From a checkpoint of a small transformer trained on Wikipedia: tied embeddings.
Each number is 500 + 25 x the weight over the matrix's rms, rounded and kept within 0 to 999. Layers, rows and columns count from 0. Numbers have three digits each.

# up: layer 10 MLP up, 1024x256, rms 0.0493, rows 863-915, columns 128-255
# down: layer 10 MLP down (transposed), 1024x256, rms 0.0494, rows 863-914, columns 128-255
up863:530502509531494517480526502530486517503477491501516479487488484523494494512514536519495486523453521491461513523470545525463459534490583490512513504470484514502444499503513494527473482490562498496447454520477505504466530520479466501498483502511509523498499517534559446497498488451519513528457520533458516499509510502503493514522479480468526516497477527484457489542568520504499519478454
down863:501520489505494554458479533461483451514546497490529505495483533492545511487471512575523508533512511493508504507496492514485507512498508512522454503493485531470550573522508507501535485511461516498560496477477525516484455445520499491483504548463455484522489505495458521524501494477466562496509511496505502486504473565551511504525513530500538522522479508492503543516502476520509509551501
up864:504510489507476520516526485489476528467540498477524470463488499486476505522482518459505519475544532505456508477493494455500502455469554488454483501516530504517520512495459436506511496478520499503502458538476487514475539508511528496531491491481528517481498467492517526468513492492467503502554495528495535472469482461457494472556483473523537499456448533481509474526504491513525487499491
down864:541458457521510514491491531490525497543490528498515568481494496517502509433479516561478515543463507506528535520504508521507492538486488531540524521469513536486441521508526508479528494490493485490487504490505541503539495504498506481498500475487490479461483516519498453540506504512478528495478510517492461490506563497537481548507496528498470502504509471514492527481509496526520509485514
up865:502475456478478489507485504474491507501518512505486501469536529543511488514458532465473527456483561466525512508552466521501493529485512502519494507545459535519479482509461487503520526495491507501514524497512484515508487528500484458535515494508461527479471504519504465511485472520498488489472501555480496522496516532487461470530476491516471496532512533506556488550474534501521495519473
down865:553509475530487456491514490459530524482474485460568506486530487504504553469499529485509503503523503501545509546496503485544512509480467490521547542557490449484482538510531530494473514520484467500526505505452481493523492495511499509482457514469512511483519542518512562543517502528513504544505506465553505493499477573516522462497509530499541507485509446528537536444515522471557485506530
up866:486498482500515506498486478488493460498505510465486479479457462500513467456511495478535503467488492482506475481517538492460486522506483496484487496462475491474508508522491523518498532461498487489497546483520454476498492517476484509484526496456481480445487500548475506477529494488451503520490499488527495517479520502482499494518522532485476498481462471479478534517515475495478476517525
down866:495507536506509484528523497539515523452498517529526520479493480482486541505525468509497523469470525483472502502489519522523516505499542438509457527507518474494483448455518522495504484491499460505477526501512496482501528527544523488467483515512507503467477550477539494475481511489529495458458532496513429482522483496526477514489535517507471519472516495472510504448517497461481496471475
up867:476445474503476533505501515548517464508511497506513498437455475505470535515455512546492511541473516516508501529439499515489535485545520476488489491517501547497502519488536545461507491511504525451524578500510454487495498462512478506474528523505502487510499506537528479549480470502521493490512493465497456513497499482508513530525527484533485501497450459500487506486486512509540536492546
down867:500495496497520494478481486507513486478473483475491493455510464489543546449496493531493490536467495481509493485495574503514546505477523543484535476483533483515533499488504498504462504455489542491494497511543505508505540504519492516517509505509523460509487451497475473445525471483521499478519497505514491546469480496519510496514486496543494498476472491495537527480499435476546544477483
up868:476520499535505502515515524479515475462517493508454503485525504497517535536477498500465470511534490512517503478448500519488476457477513535494534517474508471474517535504463479526495614530454518523465512508515484461478498466518470513502482511488490530477517463516541495492491517491480537527527474484516437520455498530472499484498513475507483499499518509505529487454467435500512509503498
down868:474494498472499480491479512517517508521471436488504521509467516517488509479528517455511518493514538454476511510531513486530506479456511488512502467551516495521494480510519463517516488464509444525539507488464509488516483466500490511506489516522515456500486511501484479534552533510523529513489462471553494566483490498463501511519487498494524493516473501483509546491487529508527521495459
up869:443487474524482506527462555515457498499502503510530512513511489501469480503455489539496476501479513511497478423500471507515478463476509475475501505530565497510466518528526494483476541501557504468501488514478463522517537506504525518489504479559439487511529471495522471472518530486526518505549500500508517505495458442518464523484491496562525487520536475459462468502489441549492514475514
down869:502509520504534525485490457481505500500462458503502499477495517541528508482472501472502473494509505482523565507519496483491476523454504466519523500474498499545518449494484515460503498493528513502535492517513541498499473522459486524498571488512525503475475489524462494536517479458479485489518501487489521516495555526480468502499502526539511458545467494506571515481496491489522504521530
up870:485501495516515520469485518528506499480532483485462550523524554497559505523496484506510466482513492475480529478505511469516531507551534488520524484500479525496511463526484494525484520481443504503450493440496518530495521495515504489508480487466509514479457474468506474469538523504483500513472451504471514484521512533459500489492471526449499479519509532535482503519491458484522498519500
down870:519490512507503519472466502527491505468492508525514496520505518508484515515509518524532503523454484520473531495519494514467539538471482471539522494492480450494530500495518482496516529508476522500538526503485556495506508496489490507471512512521500538516513478507495494485498483518499454518506499476505541511510485498480523526497542492526494463479500509492513507478482510533508481498498
up871:473571512455500492509486512532454475531485496583488528491511436504491510516480507503478494516520514499554500491525546490470440505520521472514465521510568483490474532500483471503487487516506488507472497500506508478523496516511518444528508480483490487512504507475515502518493529478489504540500488479530468557525533541518506453497488492562488487503491558502502516490520482512489464498519
down871:468469530495540475446494510486461499484443459494559457507463527540512496493514502468525538511478489509494505536496473513498513523487470513550493446442496527507524516509495470475501483498529516442510521505485475478511548511560499477503515459500457492510526531500500470477512471513495488495472495494471492511480480519484522484535530520496496513511529499520512515541435536486442492548507
up872:528482513517506525533481473487488467540493480479492543483505457450494505535438529509496486483518536496507485516493499541475494505493493502530502486468535480530487545460509511520518494499528497483498493502489496529461483535507539485477486519515457482481505547511508540507499523470506490504521483514488459546498501465492486516517494483461502493522505492545460510498502524505568514562484
down872:538530487464478512524487479485517544446511471485484472497525486457524460496496505471468542467487488490536520490514474480489492477482442489492506526513488498493518542486547509506523486509502558466495496509459500506567527456527505489497504502511503500503513507487461487470487511511498503483491532457503461540458488456517492510504522504478466501498496517476485482473538501480488486475488
up873:525505502556519486458528527495555453506498509436538490515528506487512467548488505531526453531508487471502439519463495481489505469494444504534499490445511525467489495461510530477506465451490531528489524510495491516511529503496499469526519508534485476488446472544505533495494498507491507469472488522440461479517502486534469493484496511540515499504476507476486543482475512478498482522511
down873:532515518504480478472500507517470535551532526516486462469503478514504535477505514516514523441476521517501572457547548455492501491522521484514456497520453481506491514482510507506499502517501456505505456523505488469482481434518492485502522513459495477506568511478491509497502472495473493499465507489525494472505506522546497515496472475532490518525475501539481477504515538489504501476498
up874:499470498483495539509479491497510517511508465499524518504535544534489470514466496467485498489476495504501516442505451500505490501513494519501518509489485529492470478528511528538511554516521487492505544507496490528492467522512517500492514519489541496498475470463473500531450490536512515516496518508527491473490498486495519470511476502500481459479517508452535510524478480502480518464511
down874:502459502521534488494553468496477529445521506526510501470497487503528504492498508496499525511498492540531524496494489520519528501500448474476491509481484506503535520481482418427503479505517475520528490488512479521522521476487493461501506494512475482515509521517512476503544481497501530531525509457464508540533498549493485520494495512490476490484535495505509476480551524525465497464475
up875:514472522520533464490491507498528516561529527478486496502524456516476504536460507556484570536520490504491502489530521481490511537512475495501497494501479548506500490483515511540467473471487476496453518518496517532517505504473534482479528524527493511511472507523492475472486526506531496539478543509507494489487480519555507548486457482460487505508464535530465531521456441532523529503449
down875:473488489475522523489486535561512541523536493464427527508546468491541486517483532525508546531527510481534501524462484496514520484522527521509516536470525537512465472513487454524483470497510490514545474512511527500541487501480469510520502519460479476525511549503520441484503469487481515487477482505502463470524528505508494490467488485492465516540486530454523564470532509472492513541482
up876:478471528544464522501462491506499521479496465492493537507498503481473489452488480526497431505501508439502508536495537513463526517510496493474470526487521502499476541462500498559463431462527468478486484512517479475511513462482497522520511474498504530502496511567489504519478544524520525496516473500540522543474558487446490433478485528529475523503500519515477486528510525522500506512537
down876:518472524542508507517497535495517480496497491461493536502461516514507447498431503480499538470516537544523501489475497500468491471523512513486483529494478507509505499508482513535506507525489444516507484517520469514491524444482540515498469516511528526544468490537501487527525504487478517528507454493496431472529421531500524528478439478479456555519509482466514495492549471511523498502513
up877:481494499478425482536558517483504533501481489476502516523492469512460523513449522487465458516517552492518463547524519468511507463508500481507476485528470477500512495501489481519490523490449488466512496515503499513492502477470468519464491512502523496511457483471468474527500517520510480485499450503495487504485495444523490482500532477516507495492505513470541521481499479541498498489539
down877:525519490515507483510516518523495527467514534584485500523522505488508479484508496529488460533524506555474530501449486525459504536529496529518537494543491549441535559515475443528463522536519535511518517513461480532503494430512509501468477499523530471546456535485459483516491497509505461534509507528500543484502510495469490500446472504492468487484479539513504484578496512533500531563446
up878:540515515529516504512522447505521532499491484527483532500454500492471490535480491503506469522479460595528462525514494473484522529466493490467519489544521480500471517472522473493499503489528482481505488463470474521461492536486503468565478489512520495510493511512448493495520524515499512452529478499522474523495513460452526496492507467508511473476493511510505463516492524475542522504496
down878:521508493534482455543511512490481498477474466484482492533517467541495496503493527489540526484467502530494503539510481493498545493510500486512481521483465587503447457490541450506482498489532531491499493509531485487479519520549526452527476484532497508515524507494494467481475525514524473511507474518504504512463507384507531495524471478467460466503506492512510497509493487489515541506533
up879:469499490487490547500534499555501519512535505497494520509444474499513465511482471507512445490502467492449467493516517528528522493539491483505475518512532540477470564530512481551440454502518517516510556491460489504478552459503493501502487504507509461494484451485505489576483483512437492485530490532479452456502494519493516496531534504496542469497471542515463498485496513504498537466526
down879:514488474513497477537484500474479470508496535454500539558495496518502485518507501499526427464558505527466498510459486509463470565490489532473521467537529519490453517507525515494489448536524496509499495518476512530502502461474511508512496482449510487538538466514523488504485512516495443490536524533488452470529507488529544517497460503469501489528482566473479485436492440508476515516514
up880:501474491466510526512494455469495473530499523463504484511488508569493474474514536544482477460451517491519524535512519483535490465479480466505520497513536511484480516494524515547537485542466507526471498480487498490476500493451478503518529493527520482494511506520487473484523496468509472517481491479483489464524475479507467513456508499508524485511450538465500474475437499494480490479508
down880:489462523517539496506480521539517488502523530524506491515453511531510502553474467514493515489570493520490493437488465511481526530496467506502518538503488491480560482524478510491531465505473511516493539502476556510517516515524524476491494477519530503535479494433509516465523466555513542486505514506487497490496491472499547446523499463494508520472481484514494481531500527518529487531497
up881:535502507496532506467429519484455504463511458504512488499482494502528497462535498467472518515507508535564483484516489486440501483515473424494518527475493484490494523498450516449497536463494550525518510489525479471560457478505500468523488523481476514498504483499456510520520535494494508493478456493520511506515538533489517514545498500500516545475452459506440504495491462520495501491488
down881:478500533517474530487553501478517482490472487511471494534480508485511443471510496526513509464460531477464497510497522494506507530529482534468507500519509465533511452494508492541486503527551506517520519441511499522465500494518507476515525509480504489470522480511498474483495491528495481501487505484510474497473488528498455497429506518515551480487500494491505522501536503478494520522446
up882:503467500486504524552496469482542481538516554506480536508484486488455544494489466495481441461446499457520485515502537493481454495504487495490514505521440500479486540541487466487542537521520510468484477507507490525521509510464554474522488494501500500547492485488489525508526503456572536453523477436507453561514518530510475483452477486531510484453478497512503468450492450497486518423535
down882:520527534486498499494453535494485444533479490480485537452493489504539537516474456537559482544528484513493507521558490473486473470521528491463499534473501513490531499475515520567481501503504507523486527485501521498510485517470476507475533519520511463521507495502480503504500524537508466504498499488475533542508513497502485507537513499473509508528461545531474548502491499485454570479502
up883:506510507466482519549497459509528491442527494473498472528483520513511490474503506535483531510493514458476487483500495507508473493476494495488552442484490520531492472489527496534489519436494453501485522517484505475529503495509502499547500497504481490486493498517500501493529502498513490496491494500492528537514494486504495469527515504475500481515499548533490546446448512550526477505482
down883:487453547523489519481511481523504496549479526479469537506484522475464503475466469513490483465539527506489494481485527471508531477521481494508483569490491496535467518519493459464524479490465510472518508494475523514480450507493488493492475498486445510484540495460527474517470460494514517502485505508473447460483513519466495528479502514509471511471535515528521512488493515503487486499491
up884:489489480456497515498527515526485468531481480463533476512482509479511475513515506527464553513494537527465480500458492545532497498507482491487509494532480527473500499519480515509498484472521500532527499516433517508488473471536551479449507498501499539507490501498461461518493512485461493533497511478544489574508531490525483506485521485497486470500492446475516458510492504510486512509517
down884:519487512498471521458472495548502464467474500511520536488539497554506513512471541497517514519513498530515510491489479475503507525538530503517505504482492504529481521489547478496540514470502547494495472470520490487495486479487481496559482522490470437541471527510542527474491525522490472499493539492500504479498535529553495490515509473493480474512527507516520519524516505503499492492459
up885:500478481481503504493525475517496496462530517506514538499500500494521522538509528484505523472508539487467456492532487527481525511510506489510517495474488501511505514491530492531521491494503480517466510488492510525511521464482495462458499514495493507500483501521507468471488530488511517542507508492479462523507482459514493496520452505511488479509511448506513497495487479501470464517464
down885:474508494448526547479476520524480501521468498520526486521506500511489478536460501441551530478532512460497555482509489465483515494496488514469472529500490551483452507505509518510466498521532525461500514493449440507492462479501490508568465511491535484491538492526503479512473483513518472436512496544520522532464519500522501435511527507504479486450518516491537493476485496477497501480503
up886:529474455507511516526535476468493514465481518489452449496503502493435481460539463496483443501538499535541435514518530514510503528481518512498475511481508477479544531471545537504485532486517484464499523472510520542521494512531478520477500509533528524510499451499470496437511511461475520531532526485452479533491444537469508490520511501496478494497554497547483462517445499505537589456544
down886:489484470517498544435552482496496512501487515472521534529471540517488491522520508484497518486512470566460512480481490527508515536453447512471467504526475490515512523486460485496504503520478505518475470506532546507521498549506559509478510516485450482488547496536486481529474541481463475531479506511515462488478527486474523534475503487493509518481525490480556461505485555483457515514472
up887:480487498496511526503473490477543473502515519481511498483472534518490479491495517480509502494493506501490458512506511514510490505548438480489514531442486420487484499532504477501491515495480492434475462474506462545517549484540442499495491455520492518471478465517505485522557527493539502498497457513530533542501490527524505484480523545518480473475524518500463497514466501464483536458554
down887:556473471486489471478521444473481490497466534494496485501467504471471510535487547499518542469485517505508525543547536522477472489491489522469536485476463496521531512490532521514508476511509484492533503502487524440494503478486566498488492489482553512515506556450433448530511513515522529509466505542537486526541517452498499478514513496488481492459496476491519523502471524498489499461467
up888:521515493521513502476511461503514465479459475486511494504506491511485498436555487477486490499527513495454517504465504498490519462536510541533498496511500536536532519483520494519482499522487484485511490498526477484477484466476525520504514534455512485482517502494485497506495489518498504525509512503496468533526498496457517483479481526523494528451531500475473517474511478496497500476472
down888:477451496521472490518495560507505519493506510502520503474514503505511502547451517523532519516502459497547474495525493488505516521444488477450530486502518474451511495514524461496490489483509477467510526545467530492497494517538490529482494470556483510517504484501487514484531476510518491490492494489502529509459488486517498506514497481447497498518496507496518501502476514494497501499560
up889:488531521519464486462470511476522488503486512436453492514519524482481504512505476566509505503483455461524462545493546494462481457510525527484499512494483475500526506520507481491507489451515502499484498544459478512507458513508476509487454521511512478520487550546476512542510473506518524509510504534538473484526500510465442511479510489502518507445512479466505481449491503529515511515496
down889:497494498534513480507504524478485511510472494483514529508480496479500484539464501505500503523467521515524478527542536543507464503482490504484521486473522494461462449478473481487509525533470486530479504531509490514506512492499505465528533522501479502488515520543488500496514483503511487468520490526534525490464465514458491519507527500479502514518474506529459512467520517521527488489451
up890:548484527499513534495476517511526504474504519464513459525509495476488479502471494484511494497488499538516507485483461503505494534489506510480543539481493505522489497437492504537462527504457491518498522502499468493536463489467436465470510471496516515522466538504525548561532543531520524526551463451515477511481502475511502508507516553460447505485462478504506458513473519517456494463524
down890:461471483415451445507522546560491480517515463520488474488460500484480479533538514484472525496514482472482455454535522497459507502542505497460509524490537507493497473531525469499487480509548530500486462539523528467508528446486479513490470497517532524505492497478504508473471489468503482461486489493512498515495522497476512524535478524453579511548491510507458506456496465510458497488534
up891:556495494466512517508500449488521497508469478520521531478506450502499504476486506534492507467460450532504503479512500504489503491517520459508503483462510491531546535535461544488500506540483489500503513492468502517517446481488472493493525471531500495545513485467534445523480497497475508502452522513480513499498548512512515548502513490513488502497482523480498508489517492479478522489501
down891:462514492524487455495524491525473508466481513466488543495514494490523471543463422464490521509488529522479459499513494484523513519472517510535512508520500548481505513507486507470520429479488538506471537498496487504507514483545487486524493482477452485507457520507526520525477529531501529462508504490556526504492486474509510520475461472516481517521473497530505458501507480486485444511512
up892:477512503456505453496466463488526479481529531516511484535505523472492451549515512500512519489481489477521491501504529495517460479450503504474497536469546461533462470519513478506530455488517512494432524507484508488496518487531513499502460525538536499458489538472470524490504489517491485506522485546508522534491457517484515489513547526479508494481508488498521467558494531479498505552468
down892:498529517490486551493432490493510506487462491545484528492482455528495467487509525499528498422480479523512540467487528490502499545509484480470531520535529483478469553517541479484516483512488513544546480513496489502474461507542492564498510521457499443534475494489517475530491525482527533538523493513534504521473492524496517531489512496507505464486463514471483492502510480499488500505502
up893:502502458507526499486516521499499490469538452504472495500523505455471496492503509508513500490535491473483543495482511494473526555527491484509504471543548545522439518498549499493467480465486558516459495517500476490491513512492495534506525517525532524464515492481522475539454525497477489511514566496523458530485494481471506503514497466514498537463496469489489475473493509498502558500526
down893:498488475485513489538548476486497512485565496496482466519419538458468502480453503480530515495468549531481545525457485520522468512534494523503494497517528473456485491544479483539475480493478524507558518554528477506501522504485523500472519513570478523524495460478518488492480456514484514532501473503509521515451500570486505524524430489526519460508528541491497523460535514457524484496523
up894:499516525500479505501473464446533501519491505513486562527474484495480475510469477505506504545536543544535509537499555522468509493551537519423492473522520487476501452527505507549483475454561491496443506533532538482527494526542525475529514516526495454497524449515526487526462538485504493532485498486550554501495512469476521512448528471526559533487527483518487506466443556478470489490491
down894:494475502476494510521505498504456488474472512487469554526513492511517494458512492523536532522520514483552549477523498503458470548532484496513512488434479524493485476493532467537515484503523490493467513486525548499473465510507514513484521484519528486490545475514544493498470518505549503512522492522479553534471488538518498489439518492511539565464522458437529464473507536536458565511465
up895:482502479510468510442502507515448486493500540531462541526485510523532510478498518425517506516513515479470477513504478478501504496522458492491535513508512549496512468510483522498470539512478502498468484484451527486503525500529499487447507517528534493511450479494493495516469448500500457515508525524495511487503484480463529494520475513496533445559506512517474517488496506496499526492534
down895:519532504508508510508512532501497484510497494484535520479529503505487490504536466525505476499483479501573490507532500516474516476520519486536477522513502468510495463472511524497476474492518473483549517520564489507477523490522536480537467495489468517507484517522497508500491507515533488481518522484497475488498510490465521494487536503506501516511491538476488494462513513488542503493482
up896:487511465525492493482522502503525500487439524495515511452466478491542557507475517497526510472539496479541480511524537493523489477504499491484472518494502496512521474501463536499509525493505491496536476504514463498476456504493493503492514461520501502574509496487510464536518492509499481517502494493473546532517506477508514504484511509495459503483507493514491481472510528463485526501497
down896:529505496467540499505481489505472509508488450462457499503505486527457502505473497456509477501522523464453495488499461547487502486474547525468472545500485481481503468518483489486528477523495502525499499484513534527495550508507496518517505539487500483474496490490495503467453499507503493494479508494515434502506510516488507499498441514507493517516456477462473522549563492516500455503541
up897:546452516503497492499514471509479506501516483468494475479497500503522510499489435512524486465493533480528492497513496512491474477502484460484487533476520538493496550494486477492477511519486500463534474483504466519537506481480498475532525515472516525464471499481490490499467466462486486512484503533508541508545494507451480482505448470513505509519430477470486475517464497513493490496558
down897:530538493515519528521545536478494497502519478509509533492474543484559489507525470531481502529474493471456450539477471470450497464486538500491500501510476512498488478523497524484502473492523536521544513453487486496516478507526503491499507496530499519463501494497516492455523485565476489502487483472515453489463505515504519473494487521513484498456525525516521491493503507496498534471512
up898:510488450475513525538515509516492502506520480470453507475496487462505521540525540507459489524522503539490507481502454537501478452548519529497473437484474518465534511537493494505491547488407483503440478517508507465530460491531492433517508534477528516498503492508502527514472514454499481462486558493474489529497489494520435539470474463537487530486556531510511471488493486481518511532519
down898:488515511508501468487466454498535539498512505510521503503496491480529511480514477488482483474526478467515488491481557473515506491519436506499515516448545462508516530518524512537490447486536541487498485543536507499488574522504504489518502508454514497467452459449494489503523472537564466482503481509525529497521465506452487462497487518518515483480447499477494465503471501527552464487502
up899:491481473488499515502518467509535445478489483472495516529518521471509546495498533470504525517476486477455539533502473507494518514514506505499505543555521486505463549508508472484535548506479522471474471483506509476459488459500512532499508484460466543509533552534479522531494520464500509485509482506473505521480457496496505529477472534459514485463520495492477493523461540503540549480494
down899:542541482526526495479499476486517539538478472524472490479505523504518425535522481522486512501472517483484452522475466483506494489509459519458546470527487522539489467483487494498488475473529523538504471459509511494498495556493535482531489502485527444482473486478435508544467504482512491496502527479500543499485494500448494497494516500523506520483491452525480498524528453502445516500502
up900:493468465535501475470474516499482528468500505512503514506520519488532514524469537498419485515488510494543493508517473507489534488490502494498482515482487503486492492448476522445535469539479492504475484558534454519505531527503524507499511508533488485532478487520463540479482508458515524525527483503475486494487487496482491495490477502460525517453533483503491517521503463500532517496447
down900:514516534477490485510546534531524485511490495510509502490537505495527490480514470504512532508510501464473491521491508497554471490533509500488514492476511512507454517528481495541495508474536525518487492481451464499499476507456485495530507487507547552477481511474509473512511493532505492433504488495480496519559520500509491481518473507521481489528499491501454469488502511467512473495475
up901:525509537510519510508548487501500520521499508529486485472474493484495520502526462503485510556524500499512489493481554543507453492486465474520500458482523461517495488497492532512507491506482481482478491490498462504513523482523515485538506500517478552490481510501522533489473510508507478478497507527507512506476461512466494503487501506472453511543520489509482536540474500523508491526561
down901:501470460513506487479503515503557495493566508517519498511506484468525507460446473504510452476527483535522494496493485499484477502442500494476553486512520520541529540522500466466481472535502499497452494500478514502492492448551505507463465465534513534535530479542509488493493515541485539486523498448491544469477509530497499478508467521507545458468534465524468483437540497506465453498482
up902:499540497488527506469498494547490461490519497472541520497493515497507493523504524512476510502529504537471427467526466514491525484501560452507486499467530474556513509511507519506486529467501478492523494498448478431499499500517484491498509504546540538491488498471525464529486527480495526447536534470520520479482497503469481541488505495527456451537532508514492520479478538489499493494490
down902:526499473493522465514518521538535498524475515495506499472485494481537529504495502520528493530474528502481526507520562475516512548509501530491494470525514511498462494491490534473491514522510484481511484489494564532558507486485501539511474522485509469491451507510470483507498489499529476537522553493589444517559505514521493486511492508510496486473510461463507513527491496542498481495497
up903:513530481514478522454470513500550464508469485506487447537478494482474501497458546511484512520484476506512493497479543519502507507508509533476487477530502521504512488537523473507512507502477500475475483515506482507487529485534485489479520483469495506490448491494490479496516466513473536467501501513502540508508490502481542486523488522497484505533517527500511528533530524526409487507479
down903:510522521515519509519536498510484526519521507509481535479500462488539485484522491486475494493532501519497491492506504469534525540524479469514533515514523495512469491465476535516501510476498520514480510542512511498523466510451498503515513531521482508499531500519509462475501520488497480482496483488511497496513515500518506480530515432518467516483523506485515474498502477487550532483482
up904:477542530530486509494467494510552497479515525489495570516504493479521495522505502445485477501505479482515456460499530472496528474484522501472459508508433478488496517473538507485576487503471523519484564511477480492524530490473486517460512496538489488517517528516499471502534501517491527533499517512513466542475511521480472425478460474490501519451517463505480525469476520474513487474493
down904:527490543434450498505469523468465476547498498500423527492466502474516501445462492516490539532493497507507537483488447559547457499521467484502493540512519534528504492553512529495467488583514540469521504529493515494522482537504505448516474512510483474462507476524536527484491511490512462555466516525499433561499457472499477524520536520529497539492511557490497464487532516492464460483526
up905:537515508527503487500489480509484475532533517479548450481495489460529466530508482539496479490482503461515503532471469517477511525542513491432470496523495519500399468480524494484496508515496514490446505545534485498459504501481489529489520518522477477505509526516510514510474500421467467479532538493484503518518489519538545487493496496468486478501439521485464532507435466478484516466492
down905:552475513465514488540494503473531496478484547467505463485498532496508461479492478517533494459480499499481503520527533522545510540522461488527518531486490492509525478537493536491527505497487532509453528541498471476508492489539507537525511433503494505481510520498494479506479483485527527480501513501490536533500539459483510503480512508495497477499530459526490481548477508553491551534519
up906:488516501487500485448451516488503509545489541488529496477521487488510501456465464478469469493497563545513460540570497506521530470526445442496501454466519539510476499505484467507508523505520507494487513507557513479478458514534490470510516491512476489500474528491484515500495479525477491499525477481487517464518466534485465474504465449480509455475521456482494514472445475588498491501496
down906:528500497534518465422484487522460522494478454454497511500505463452456532452479491516459510495524497511456514574508511486476495488518520486515489491457517476488526527473477530495486456480474553484456530485545473461512490504490477512470513496482525481553483510514485540490524497464541512484457517504510567476488510497479489512504488516485553526464516486504489466476496466512471497436491
up907:471532467452575515482506501515475488562553486488539464547449467475480522479540496510469491489473485454518498497504466455522523556452531491492479465492504523558472480473474510469521467477498487541501533490478524525556507512533493505471516513527488513524517472481496522455491480469508498486489435543479452535479511512526492506493501518472534464462517550491486513473488517492508518504467
down907:502480490500464502484426506456457546434547521511531522487496518534521498482563453501477526545504492474548506506490503532461467530486478492488458458472493482516556503535492489484473531447529477513507522475511520455497519524504494491503474526520496466487500526517550507516478529453570491489508480529498478517485566502476485514517523502531516546479506475558445456505476530439509428536481
up908:509463488487497492437484524527576494472541499474486479512479516457533509483510491514525502483502537528516458500510492530541467459492513535488455482494547503493548499524499465491519500502462502495474504506479477545461512478542539489517516519508513495483461492502503552512519528496488458556488493489500469484536553501452524484504506507422506525455463496538482453506492487497489478524499
down908:474487498540503484504488499458477499492464510504507504499478533489468519481534478562457517499485450502451485480518526482520489498550478537463499477521499501536482543507511536523479438513549482505503492524471529495508484500473518515522493489536521549544509495490494505490481501495496510436520433515520502473440460440508490482536465515543485475483535528499441544475467533491505486538469
up909:532497470507465453501492525501529509517473559529552467460509503520488509510465528496490566487510511506500511494507501445525488466504461529513495461487515519493475468489500494489456487490529504518497501511509455512526530508495497483499506490534527493522500509505502489492546501518501512499515501548475507516495481480524511532495466505468492484473526512504474482488487533516496492472522
down909:512518543521505520482453463549519524512511477472466504501525481515486457471525456504484472504508544485484511494501492478500490494512518512530462535495493491503511494492461527474522483528499474549534514505471479475473504458523486476482460500482504518493532493484507490508440488522504533483481467495467473463495542531506525516501517475503489481500516516511528543488535472515469478481516
up910:541493526503485480519453474498508450515472511517525547558551489543540506523504496483509493545516471506473497486507490514467489538510476528525492488520486467514479464484555475514490464531525476493485495513482495507476521481521495518473532520502494541481507532478509484533491543492511491522512498483463525494459497502512541500475489501459505494504493519513479485484499457520476477500548
down910:501511537461518463531507537471499558495545538517500455501506508485472540507466541444498549489536496457562490506497471522486500510512501519514494498510501494472479463540498482509477476490513508468478505519474524521520522494474477517503501474477534463533484478517454537497499516510508504494527544523525454513510517515491500525507499491518541519486506496514500499503428499553493486523492
up911:502504514511502478531536441438504480505493501464468508492484511528485489472462547461508465526507504519502521492513505484506478461500486492480504507444511496514483519547519457539495494506502451501466519518513513454487507480452501442547536536474528530499512449497484505481491527465503479516461479521550487491475545533493454525458510514503481481483519537526518535473533466514503456493545
down911:495498479503463474502494511502484506506543516503460521528482508536507488471504475525514465488526519491488512507522495477496518493472479489563495470492489486482543514519485477456486487452535494493528477486492465513492527499510458500496499470488478472493457531511431473496539498494523455492523519513497478461484463513507494520513515535499506518497465475493553524497537509466511547507521
up912:480519504542457509524530508498513535484474519482530545536485488520485485527503513525500488526474470545482512491489504485519491523536474519470501507527504474545480508524575504429483489533515535531448467506509479514540502466500515492515553494473520505491468507476558508463467471487534506460486495518489494485490539500521507533511519461440479545507482491511443502472478509509516483476518
down912:501473474466511516480545466526504461520542502525497487508477479495553525497456507555489526427526535485499510540464509503463500517519515509480497504476504498497496522465504485502508540491497511503535508494526445510490511515430533506522496513522472507503499493480490525464449515490469488475558507553527486489515550471519530515483530483507483523507513518517491526514507501497497477464482
up913:487490494488512533511499536486457468485512515473458496444523530533483513488543511488498493497527495542478482532520488519506471526540484500526502483503502522542496478497474505543476466491485539478483544497501495490483488508514537487509485461522479523518527528472491509514496526477508482511506486488528475495512516515487511473466472498495500483519514509472491457528539489522564500531522
down913:525488516498532469480472550493525518483510457530552485476495487515526477484485498485529507496468510451494441449446517478493518468507466519461480513505517498501505539509498489495516501478485526546481509500535487527497501502515468498526508521512520519531532478550473517519482465530476547512486494464504510495506470492463497490515498524470481524495494475490492481520471512500469492444490
up914:473562486475558508519476497499471493514468476517501498481506515516476461487532496516495472498538479488494514440471473464522491508494516511527499467520482488487540456490495511497487493444488521491494540504500500556509515475471464490467516530516473484468467522480468524458549500507476528486537497490530507505484489481481460508500540549469479539479534502502498516525472475507525455467529
down914:489517525511462451453498543514513453502520513482512536540513482456525531472467558445501533522518514497510498515486503497524509452515527475524488498501510487479512475502513445487495545520488500456515519516539483535507503497527537509529489502503493529522497513463482495512482497482495473466492502515481494480563466526525522479511480473534512523494454514472499494487494527538482511472480
up915:515486453489453486492549536495521453449484487528508507517496527497510510488502508528496476539500506516479460525549484491513521504547498482539523475474498467477523511478509545521470518534481537512490527474494509492521531481496524488488511487471554552516511489460479502525467502534534499496519466465483530489495501510460536516513481484502510514479481463477499502517467500441505516548497